Weights of a small transformer language model.
Size: 21 layers, width 96, 3 heads of 32 (1 for keys and values), MLP 384 GELU, 2.37M parameters.
Architecture: LayerNorm before each block, rotary positions, biases on query, key and value, untied embeddings, normalized queries and keys, shifted keys, learned residual scales.
Training: 102M tokens, 12427 steps.
Each number is 128 + 24 x the weight over its row's rms, rounded and kept within 0 to 255. Layers, rows and columns count from 0. Numbers have three digits each. The size before them is the row's rms in percent of the matrix's.

# layer 11 attention key, 32x96, rms 0.152, rows 0-31, columns 48-95
082:182139129132134115140132101112101118108120178166146129151104112156120078139129125130133114123142135155132111100141163141147059164133158116117127
094:108106140132161106119151192107144097100090119145134126122097152124140114102095159146134148108105107151141148097156146087139114117140148175122114
080:126143137141169097118180159142107103146085095152137127136094104146127138108118180143123124125125147157110155091119137095134099138093103169085071
093:119110124124130146093119132109129121165137115124114100166156136109126145141150119099127125148113175091103107177101119136142116107152125101135125
079:138107163147147163147130134118133085128107091160134163144123111142141106114092117170116160121160109105139182130134142172144079107120118154115125
090:128136148130176095132137168142133112045102113139141137116093167157102112113088161156086152139124131162144146110142137101165091150114124151130138
087:107140145098138123119127128131139132093126082174108167113112147100150147100102163123116133122118111151146161107151128120127123108134087161109106
096:115134098118079130140097111154149166163145139115121125165181131139135122128139117124119137182116128092133090150095111113151150084144142085169136
094:106136121088120138162128168131140111107105065108127128160080178155125106099111144159143113138130108158137156118133112144129106153110112142070141
089:152107107125089116132156177095092123093179141118153117151102122145132132121155117113111142121136129146108118099110124114172141122109171152081105
097:108132129143150122144113130139147122123175144103131129167168115094098118143119078084119113127126161112138120142136060107127147119152134108129116
097:138128097126118144096109110132151131139133154137153120144179092137166120118101116144123118166151140099132126168107133102136154108115147094201132
103:083165109173154127100122075130151146145170117064109131114164113078146122157113117114143179141114131123109104125150111134137155125156120105155134
096:141141151147141183162122128064105107129138138137117129128154116143163132160133088103112127112148136133111166127157133099108135057126119125150114
104:139102113115082075112120132141190143088143126119118139096156120163149107129080146150149156134133138108144149129160120145150111146088143161094109
098:171180130166123094117095138178116123124160093106116121130135151117144140150150140117157129110102122144121146097128157188111106108115120149100112
133:154125111113120180121139133094162108102096104131138101095118154166167108145126145142106119105140137127137143111128141137129130123099149201086103
100:133132128132121115110125097175106167131137152149120110164160167127109120117118119157181141121105100138129116132107173198114151108142154111121133
106:115133101106091121159083151079106137155136108142180088131143128116112182177126133128104091138123151141153107181125124158126111112096149148098150
103:102133115111149151117178112119137170108134164101126111129136158081129154087128102124102137106134167112118120131115123085116126104140177110160135
101:120153103125156123110112149085153115142095161138135137162129130154127074149113117145124115098170107134120163141122099117159156129090148145116110
104:133148132139154134139163163119151148114144093144103133116147083155111143143138134174081084123122083142163127118137169069143135127120136125166143
100:141125124101106147191145123100132119135149114112130138090104146134092117157114107101135096088126108137113133124107107176104128098132119113141072
102:123117156134114097130088092130135119136156117129156116138089121090123109119139118140141117097135150159096144122115161129126109153126149113116201
104:157120202122142133171155124131149131126154151104110143144095150108085108122113130128155080166129126173116108161105080090109124116091123166097094
106:088114162108130130130076089111113164133151112138115104139122172135124178131111097155131136139099129115123131136167133117135148119116110111135131
107:148122182068141149158126136111123131145111110108165141121125128168150156109116149132133125126096130134112162072122106132150111062132144123148107
110:141148112151152084123141122136117146120100150126115161161110051135171161141086194139079124122155129115122145118136144123129157112134120137109093
114:129132118113095093102154130134138122130136172146150137115114100096150126061138104126138149149082112112143096122085151138108116116156102138119128
103:153079144157088149104127156111165142139083101133127108121114089092156154143099091146120148132133094149133152120115109128107097128144118164107105
110:148124111113101134095106093122132117119141139136155100093179126118099105191139117116102146129158121174094157112106113159158149146152115141118142
102:173129099159132138105161126121135134132105139115097089158113115159156140108079108134123137102136134112102172135133115154091145134107120082068129